Each number is 128 + 32 x the weight over its row's rms, rounded and kept within 0 to 255. Layers, rows and columns count from 0. Numbers have three digits each. The size before them is the row's rms in percent of the matrix's.

# layer 12 MLP up, 512x128, rms 0.138, rows 441-511, columns 0-63
100:137233093152082139165102102102138133169113106069135099160112120141114136104156097113139171143104087123162124192093111102177165125127199123116087140126143059151136143163131104108130100162055137
099:155091166085085128143106112178111160128153129100165121121112144146122089156138103108097121163105104132141178143080098111079123149090172147131132120120126137164132167133134147129076134091173161
106:141100163069093147118089137071084073169115122146107129185108191146096103137131054169138122152148133198132144133084164176101182155139170124148161134091147142101116212148088083078099114152184113
092:158194154145085153136211149179198117121083179132138100170141097130169121147139121094079166161116072133119120117129079112124101130107107114137116091104112066128098140134152128145125178098190095
096:148113163162121126118152163125092149111109094173122149142157118134150129123144107197116107086069131116146129166131071075123148045107138050139131145108118193123191113189137125162133124089158150
096:077133156178141178135077135130213189143135171098158182086155102132131116131109146136118124167103110157108087160087076119139122138116117077143094132099155112170077079134154115176119061138139143
092:140134102188122125133144123107172166148113115181157196142173123084112094138158128189129150136167140150098146148062163063157115124158178093128182121178114151076118132105114122132108148157197103
100:131118209105150071120098179130158119139141090063171133128108136115117111157096153156120145144141141136113088121138145101104141144132152062109066134140138132123089119200160142204137133125110115
090:151183180155121116136111154073122121137111081111184080125130103144093100125153117115179095168114179151112138173115100173111161115116103183134188151086144099133051138114127149156097121137130087
097:109093164125102110073212057154172134142131137170129102157060094097129114138144127113129146114158165111086101114119186212117115095152188112134079204180071114091142164180151129141157166144091182
099:126105112106166164144166092132120166052107149148103157122106091151134099143236155112070125132102123152134146099124120164158074139103120149130170134090213089145154126154139131153084132154148118
102:111169085125106101124114144074118140118124100079163162085149108136106135156073152085137090100128092137131108099128107127129121123102139141155124099081125161171154129211104172087169182105179104
102:157130150126123127156131092141068177143132111086090140177092158124122104129065094122143147157118128171100105061193157141113159164118110109113123182091170140168081121152141141162107123201136129
091:131090096092119114147138165110164133181149126118152093145197088166130096122158161140115171175139138183104125118060160113108140193181167122088094130116089131146139153093083061124123119165104077
095:157126103154076190078125102157158051149111116152107147136161183087061191120061179118087134157080125148120141153110152130123158180114188156156092131079131142067107171152103076131152130123132117
102:080107183130110058102114092078103173163087125114131159173148140146135147103086134109188145104211126131116081138154159141097131158106065140166080138115105142177123188146130164111158162140127100
100:075139142110140132151096116124064128085160140162093166162159127102119155172149153122100140132125112130049111137127179148076120140105145089123171163042057078161103126125114166122169056104120126
107:147136116094131180088128150168144145140153101148057124137132152140151083098102101097129191124120187091118074124122114128080083123115194068187136183171154180153108101051136125114150138094198121
110:159091106095113158118129139081139179066131138149129079129106109091147091132086191139179110138160191194116106154066103118111126142140138050145148120135099202086146120146137181056159111136083148
100:137143118154144180096127195130142094124140082072145128171153071145133054078101096128099144156121146055076147103136083167148118157146128151076102145073104177177121145115179130182119161122118091
099:107142182151105149146155095113115101168132135147136128141155116119143118130163195172114190085087125159078173195084171109148126114153215100089150109161118119129144098126170145128132132079129104
095:154120125162178151120095091111170126203111177165171142160177172113096116109091173163079115148153096126126142129127147089087163157132100114124149092111144104127134062102110119146159181150195111
100:102132169178148157151089123147169064107103125115084127105092131110121167160164168106123183112169131145172128206153134127161048105092043077143119153137147083123163146126142136113152100083183147
098:091167124132086091180149124128074148154128158119166119115121090199120126109114106070085158064188205155147116200193126134059112114130153153156163151100110106114087168182081089151097089104123159
093:131125119165107148126174147095161141179104132118196130150107118156125104107115165115155112111146141089124129140145123089099120144111176186138140160128180132103038112106135104208157128154158112
103:133179126165090166087193155106110132166147100147140119153055139126105167174133156079102154122103149118071143124159139146156102016121129135095129095138125215129131087112189066173148105132123090
099:154117135121138157164134168099133092158157051145069097145091105142116117131154093164128080105134200169149096109125075124143095115153172133121148149074103197176150200151162139119161091118106143
103:138117128105164146100107152133132125115136086089114115213126062101104104140098121101127100134167167126077088131124097141114036165164159101118130124156141174080187135116118130104091154140119126
102:187181126058112128111199077130056092144119150120076166168103108137111129124099088142121132112126136109149113141142169100121125141181087133093127146127153204151123121118208087088079138141133182
104:130136160100164107121184099131072152146140073121132151163135142152187115159179150093172183155171201091177125091144142108100163163112120082155094173117108099130168107132153071103169094132126118
109:122092095138093140092128175140158126070103115097138161120095132061093131128105084139151164150150174128113108081082125171119113152132178170184087080124143149103137128103140116150106168151107077
104:167049118116165141149100164084081129121116137159107114151115141094096154167142136126178135192130094152106111101064123161165122097070110091165118133085112167101186179145155130109078101162168138
099:162173167176123081143155150113170120172119133126105120097153175161159149094099174135094157084181180180152074167123099108119089125110163161139137144065081115069125148086124123107129133156137099
098:116125142144160164136155109053145079132139174155147137115143115121129108109129056115092173119084147109122128195139114157119132123175158120097058200151069193163086119197125101139157168116128108
099:111093135080136154128106120117141157106102152128167177137165067145093175177118149130202095143089102158113134147105177054108124169165161111152084148098136134137122105150154104147085036128137111
100:090156105080110114152120117133152083185147140129110158101132111130157111170142109166116090107095133097157106089081108066222162132170155148074104176071166072138114108101169149196162137103138099
104:166123172115153189143185127117144058111102088133173107081130126171082141152109123097091114136107152121127080141115154141121131186140215143219172167123191140135158088145071125152124125099124108
106:126154113138082118161158110127157123147177147132095201144120140094083098125113164161077124144131146124081079150127116070153161131147120140133092141106134120110100117202075086151133141181075187
103:098094110173174050141132155163087141155175137119107179112115180159090107112157110133101097164139158179141114176103127155112136101113069164142104155030086131147119110103135128111069145203053127
100:153073103205135129164151096125141145127090137103115123168167123116132133115101142060080117156110141114130161144134108186128132124128130066153105135073093146097122144103195135168155142154107147
087:142113110152129165142170174158130160120177188092109101111146084148123104114144091152103102143122079106095174086065096106163123132220146162125133135170115165052123103160102148124094131117106119
102:105134112155158151142119129158083107183060135189105075113112135187060111128084117144152162086129153137164068151114143096149122111127149119170109116094131111170121195094131135195088099156117192
103:193101103062110138123105130155130094089166136153101149146147178133082149086097120046107137139088146142097083127166091116154120086143112099153134185113147107101082171131164123165206158129075114
103:157103166122151160123135121166221162091133148157102105125109101110147141108147181140153128139082189173086161182183155109133134099096141109089126131104077106112142095131065169169141125155152083
104:151142135091078122141106156126181097100165114168062139157172090088106085167045140154142084127153103149145181134095139095161061125104138157147183104130086132149110166164080166100108142119120116
100:118100109172121121132106108176084126126164158105183139167153111159093106152097111132141074146096186079126132133182101181140173084079101178140065125173131130115129150091132151160122172181143077
098:055068195123118100135115141125143130168122115173174107130046137077117156100131134164069125093118107189081091136133097104130118152128161094086155099088155129096172137086134100132130154103099147
103:097127154133139196119154093086085107129104098097118143145133162125152108129143158079139189167167116140108051166099072174186099108100144118157095152149075129081113113190170118186138120121095105
107:090113192115119169101119120164115127101110102121133119153135155105145035097153159125136161123111122144131096156100139182125165095156147137123099116213049091134122134071104104118192117122115104
107:129193185170159116107184148126160111080142132156109120149138165136117170133170222096154133111135149164124075131177115144146137055142163178117085146156125152077193138137137101103098098154145126
095:106089154158177111110182133152110179156100056137121133124068121120161150107078105112104199178184090139115104155119133164164103113116154170129079172142131159119138126126141165136127135106130137
101:140180101177121148194159144121120144138152169130160104135090170067133088138093135128151140134128082087136059179093117130107159112103122137181059142154125120126156142110133126139089114125143141
088:160131186160135179126133073105161102091063070151179162082137080169133106115079155176056117111098130127114085159077120071171117134113147131154145103103165135108084154097123134113136163126125092
102:121168103136149101096093163092172090112122126129122123213086125131143127134112135048130135142121134075121108132108133119163161123114137117154088178167107117079099160077131145116119094078142142
106:124046141133133150134130188156089036112124161114084115158153074149116147091126153079110142151100115061189107157178189105152128144105143127093133143131158167124146175194130129109086115103184134
092:108114147105137114182152135132061134137149130143086119092137186156125129084154118121109144082124076081167087091116100179136135148118123138127109167086150132053149103093121106189123132135160097
098:090154156066183162123124132226115097156149138105063173171129108146114082139166160171165153143162114110135108094127105102131175099129098142107168079161082155123128099106094135089165107144116026
099:106099189139085108151079177102102136141136091124148129169126108128138158148114058163121151151120140057147141086136134144163184073118131154131167154068096126121098112136125131145133116132140099
098:164145134076094094162098138119175097130128149137127091135092074137101111141174065111106097144158111142191088119150108184212178128074118121112122120104087135128150118188138147166120080132054137
091:144142076148152139092069152114175127113134176155083127117091138062174187061122141131085124129093153075167080115130108163172104036148141138165096183127140099142138142077185106136150145132137145
101:122117091148131178142130193113173089142095128096115132160123118108164095107131138170120159095105127095133091086178125071111090135134149149146070115092137117083132123210182132150087068124118100
098:145123109141168187112141180112165103181122105096166128170106120142129149156083118083182103121091104116101145158107141182131117107083171117135149142104155127115136155179186151137179090115086105
095:134128117151131092119173121112114173136054096136175127192119105088119096058086129145102138183160100108140109115133082128073127128164086114129156136213073181114155147090114085179095070176183123
099:138128150142152139144150209141163120156125115049139116158156157122109136139135196130138093135133121155165120137159094098177099112167124113148109106106104140159137124150203079066117105168105144
102:172102115108066145084151122117148049150132112128112075099153210101097170162098126122059121162091137112131117136141115142129187108156089092115140104055159144077173098130152103158109123174147141
100:127163120090109080148155180136120150129142169167098111147127128129085102095146085122147167126116134083121144201122108126117136140069122085123158100098175158154124123077168104129106147156223147
099:097161122175086152176187183156113155138126095137127084143175147106171143100140125148107107165078129137131107092086134127148162162110146145152136189036138082146106100158104155142102104117103146
092:164121110146158086137175089122124178114117100169126117152130103148125132109192179184097114159153143129112093117131150069127131176085132141111104130178097091125170066174138162125164200129094108
100:132149132097134125198123192122177143127179139120143120120115147133134090190118113104134111116119161156101144145153141083139180100109118071098095091172103166181137128127130060143144160082100062
111:122175143130136091150166090090132114146123089103072140148082158089097134123100118094132106138137086139162061129086111080152170156114141153103136119111136087141114206128097129140078140096155121
104:143079120158081132148095101067107109121042157130071122114114123047085053168162135088138154095099128123146152083203102129165167122153184170128129137113115123127167123192167092180131167072087146
# layer 12 MLP down (transposed), 512x128, rms 0.0331, rows 441-511, columns 0-63
089:161121157087106117199094160125122117121131163092119156077138103089110158111123109112140067116122134090126070090140149099112173103103150129159164176114146149136083154110084141186111236162064153
100:135105106133181051096199117106138102105139112151086111114141147154165156122097150138082164112135094134085102146127148173148133074165197136136192141141149053121152104112158138133215100098120111
108:127086175147163166110110115102127126094123089119056117098127116112148123085131139163192187118131159134120134132129145146189128173114076140126126135210079109104164084089142096155139163153135163
089:095121123175071099081050141090128137109131112139048115103103119144156176148093132124087077148146157164179143143116121099096077109155146093103139148104118137123147125131160154171168102141077113
092:139120148161150048123154060168137103138149094152088078182134095112075143142100097071157118137145158118098139102127143126148139170136118114114092178113105094120121183082122113160159143119139145
103:097181127108154077186056091197133135175175159123160050159161159144085192132130120130121107088074116115129130134077121129164083122143112118122124175155104131112114129168092128136170101132123170
091:101093162116155099129165120138096079127149145118161107197084141168114152145106157181065117047072132102163135103164140145142144109124076129142096149073129126152136122161155093104140112073166094
105:161128087112102129159141118107129138102134088149086085109172158151127137119134133131079090173191143145125159116141141188124111174133153163089114140085104145112141219159161182134106073160144105
096:056168150122133151088097070143128122092115176141139149124097100137113107130157146131098101110110139111141154150123132039152165102104050128147079172127133085116177096101141170180114093159066147
100:125125165179179158148107145139095148151105071107142101088157172157106162088114151099141123186118132102057097139143141140107122126176131147116135129152164134129118123111103123137145142112125055
108:127156138123096085134079107100097188114140183132109106071170161095114116067152099185134116061067121128136125157168107150141150110096102153179132137078142177124133218188132168118078103095139109
096:129186160173151116128098129164101107162116140145124092132143206068160131128115067147087126155130126141117170150089092119136133147138136123135171138143103153150073152144127164034113159152116075
098:189120137128130078143116099087100122117195142105132148153149137150122102135153098083138141059173133111090143056155211124127126159098122118102102102136179113139058167103168144138129158079088153
099:087145130103115119127143101135133130133097107139111123138059177115147210126124168141120171086119149108163126137172094115157149089092098119149149124136102078161107115138185182174158136110114177
089:109167098164153058064112104049118107146185157106130148132088120149124093137180159108149094087202141110171098060170147132152112100135121190074168110144111112165148121120102140109167139143120152
104:133100135187078207165195155168152077154167090094072137149154145093108128171104140119168112120134084111188091165151158124155107115099097145119159109109145116070162146113105102145137124054084154
091:112178091121148172162142158124127112107114181094140092154131060101133119145072091100139061112058049135185057108168155092137176136122149131128066154136086108157157091110167134094147220139119157
104:176122193160155126139131074083084114093154157126136093107172024089108178115189097153167109148127105131141153138125073137108105146134116143140108045109196131117128073144186084113083152129119159
111:171133127119176111102106115072149075149145154097129139164087113143117163072129087116135088133173179164141113066162095082166107099116154166110170053138156130140128125127145157179170137174149121
086:161098189111072192156073167157096134070127165140137151113124151117175137191113093121150080151085160113110125151141142138119111142125093109177133069182113119139149110176156111070093087129123192
094:119046045098133069163107082127118153107121142109139118163120145149091160144136087151163113194108136118139186136199141184081148126084185129093130113102122148130146117136157149134155126120087111
088:130138112073098139163140134201129112145134143111135103116119142078124123158108067097202126116126128125135158163090036169083126148121091127131148141146137126161110112207159165131140121174076163
093:113201089156086147158143129102157093152097123165124188168156095105167131076098130129169077135121140125090072152100126135137113143127149091110135102094099110095140092108148140086113076164160137
108:140091142105171117157154132149130139130151085139167124093115114081160151088172114165089158115161086129167134114136113125106077094169129114137081070167164176087121110141145139094157134176097134
092:189177133098172126097123097112105141119169124148146114164116161128145126103154157139128103139086113148195092090119113095120140104133097127179138134134118055129115146119171091108113111113081122
100:116140090108108194107143048171118109123149104138054092122100153137168120076125130114140109164156142175110148132109157156158160116137169208117164111092113103112143126142126137151126148127058170
098:142053063097171113148126136085150153098169152094128098144099105089153125102093111091189134104111122116153066114130128109073071130074090085143122095136163135120125198150128115142122158180178072
099:155103082125189106174164113107156082131124142152147091096137164165105153125120095126160086149091124126185112163132145139204111152128116154169144125190152135117177129086133148085126128111097133
103:101173146084164110113099154107161100118124117131129179111084202147095168183154113055121127193080113146164139117174084148164097139166146171092085096078162132107127083161159109144102176172172132
101:169163147109120144153181107154142128133203092091108179155116128152149073163131169083157118148190150138172127180120163125102106154133124098140146139128049098147098163051068097113108160107056103
112:119113132147093141070088193201099112114208169111117132088193175134133094139144083120120143118160148150122121099093090125088097074105147159136131132127152151173127144121067137098105175103141118
113:148130103137138156160118127114101134154146089164181121111099127085155165100042106099158136190140148124160110084127153169166110084186129106107094131101162127069132120100113115115072123188082152
093:137145113152134165125122142095117144125133166124110093100076135082086101105095164106153067129077155129161130148202081138125118140167138140093156066155073151137182120146149131087095160134112176
091:077118124145125130138194134149086168144140130107091145058113116130116172166107133134165110189093152173122140087147117188080149072132119117105149085128129126121194039089160115111107147128156098
093:120130142177151133114122108136104098156181142059137138110128122149098145070110152072065145184150143152108138046163101180161141095148124166128117092109079128116082130153145143094132150162063083
096:137131157087092122133118147122141166105092101147119096140092144085141183156111087114188198140084167135087121136120166142102143075144171127140100177111121185128113111145135060138105106126129112
109:152133120113147185115071156122132093080139154141133123137117137137071122125181102071073138093195142093151134132091086063104124082144059129150070115091100103165142113125137112082114126150095153
102:119079193102086137047093106158108144086141148088114100154148154191107164146157097124159122116115087176146120145121089183123051118156104138159136131161110139144175155094167207115130133092090125
093:181116165158158113166102128108114143121156138112124131141097137063144135136080110125160156148139138093074117088092106152135076099144148133162191112220145076164100130108100181112120172103147084
103:076077145199111058208109064106091160119083124138110152117101125038098117137149162153095155084131100107119106145093135132134142102154137144098137122132158120157116113116163210131149138122111131
092:111147150149141072168118185136132166088086114184095111133118125092126170148073127124160150079108162114147123166121147076126117149119075085150176177098137130155173092105156200159139102129146141
101:138163096162144162147109142127078113182191123163089095131100152193137128119100117095136122148159081145153146086115131102093074118158151135089109171141139089174129126132108097159139157089128134
111:058136129134114171135140113157129127159131106112112060101121175096100179112127124145065103149137109102148119107134117114115117092189157123061163147097131083187135129137025133057126142149117195
109:143171153143073143170098120128079099165118066158150135162168142204158120128148110163166111122148070134092102078108120118068189131147115088206114135138142154107159137109182128152083093098096124
103:119184146185125110113130078123121127184146171154067169109203124203110081113140126134135107132101084133129101142152095114166091123070103119117130135160131158154103128180090146116171124138169121
096:093135140168095114097118137130153099135086099097110130115175119137055112155067078101191013158143103158135104147116100100145067153086144154134141204202122126094079164117186149104096116166127138
096:128139107148061129124106125159152166133111187077099118153073158123091078114166097088151108130139163094120118080139115143091149144161111199063135134112095173164167142115113110112179112157105124
096:115159168115144185150132111127062100125141075133149112108094122132128131147158182142131153173147157169115155124165117130159120150147143097089081051135076181115189135137147143116142145162105141
105:107179093190132116156141086128110156132148124100139171137098101093146168158122093163117094100161083117163142101163146141108122152097162087084111137093164095133152132225139127113119103106129136
110:149110169136091100098143089127094168182114110108138115154120128181244150106166090129131098151089130111137167154129135131075114101143082166093167111131150108043104123138126089143131111162135132
098:133092100081142104133105106118155132076190107123066150141122142151130093128137127116147106103153138088128158113137122101181151136070118090125138093128111119142125130096094015135126152101111127
101:135162185138134116125155189101139119052127175143067129147067096135186104068132105082156077154096107155148105045100170118124164120161143136096139163109124191174115046124104139154126098147155127
090:144110091102129118099135140139097165211167146084134086141092128121106180178161109101209149106144143121206111108100162135118160104144083113111136163135114143156169118131108131122110111084100110
098:086116145182190116149141142118166101125162119188128121148136143164066117192105153150122146115150137097121098096128103123127156094125086118157092080123138157132162148141103103115087146118187172
107:158181126072141103089107134117100096105170120152115093148163130146110165139120199082040116072142101122107103092113131081126138120089156117108171078140137149137112173098103107118126107141110214
100:139156183142123129122180109152195109136151117124117129144109106111148107150157107104141104139115085155188143157097186127082127099158132145102125121094155109131122153119153138155150094150110167
094:159113052128147117107140122088152104146122165137099117122153142114123161143162109141099114096051149156146154128101136162109125156139091136090077127138121132134102107140183140126146156124138161
111:178143130102043104178099184135112119133108094167087133096141173134142094127181146129168135170130124120118178128161132085125111132125173142214159127084159167114111117146130145140156130139110137
092:067153112182170130142132129097143098157091148126126155070144139169118141117082151137130133123140161097093104142134131084092101139186094128150186099156179152159118170126175069063150097116103184
092:156133131133115118126158155135117118107106139096156129159146110138070094152162104117133115164118134149094163173154102153139209176143179129092122085111074122127079114194073120093127125177150104
104:114150092118137111097162139164167122143068145135177066134138128148114154168161068120137089153093119072152087080146143056155096110155153099149119130071110085000152093112104152131133138168103142
095:048129168161169112164113118077148141132174153156146140100086181106123107125155109137116201096146150113143115078147147124150111134098055151123105140173095138174128090084113110193093204143148161
088:090159074163087092149166141115145131124149165094112142119087135124184167186068118072139136126159116066130074196159119130104138148076208145099113131087101107136180138163087140114129060109146146
097:088134094161118106145150158081114125170102139153146086101088122106140170170153080093113183143119134117117146120132107219091160140136111172048161100180087113082127126128076070135124136149055194
099:126099158173143123090157125185057183137107142124144122161114090160098129110185194098148140085139144103130168128122227105152087122179109146119130107135050173116117096096105154159103147103142101
098:131105066154133186128098101090131114135153099128116135143137120133110114187153171132037104140117162154199138083153182177126156100143141165086116114152104166134130111155147110140117186153120151
096:104137081153117147075143111149098074135101126107103131150124147170140071058135068087112127175134091130135184149168180193135109087119169126085164103115148092135130088152172108124156176135107153
092:101161119119146177133097148154102137120109146108134113155149167083071146160134059085143147127089143152139171156081126153204104071150130149126116137101159161162121183112114151121145076136176138
104:173156122116107122051144101060147172121129167133121040153185119159136113136113164137088171158147142072078071166128134160138116104169145170180104142123141081083103141114138135054143175063154178
107:139163153109129099102143144124113152117107131112105184062111156163141095159134182107230157168120130151155136069126099091110137113123134226093159072059128145146175096127036138104092132126164099
103:167080123160101115108155145164141145128146118172107148092146138086165093088097131076133095101170082161143141132147192114100146166153176115084179136089150117191084168123117106177096138172123123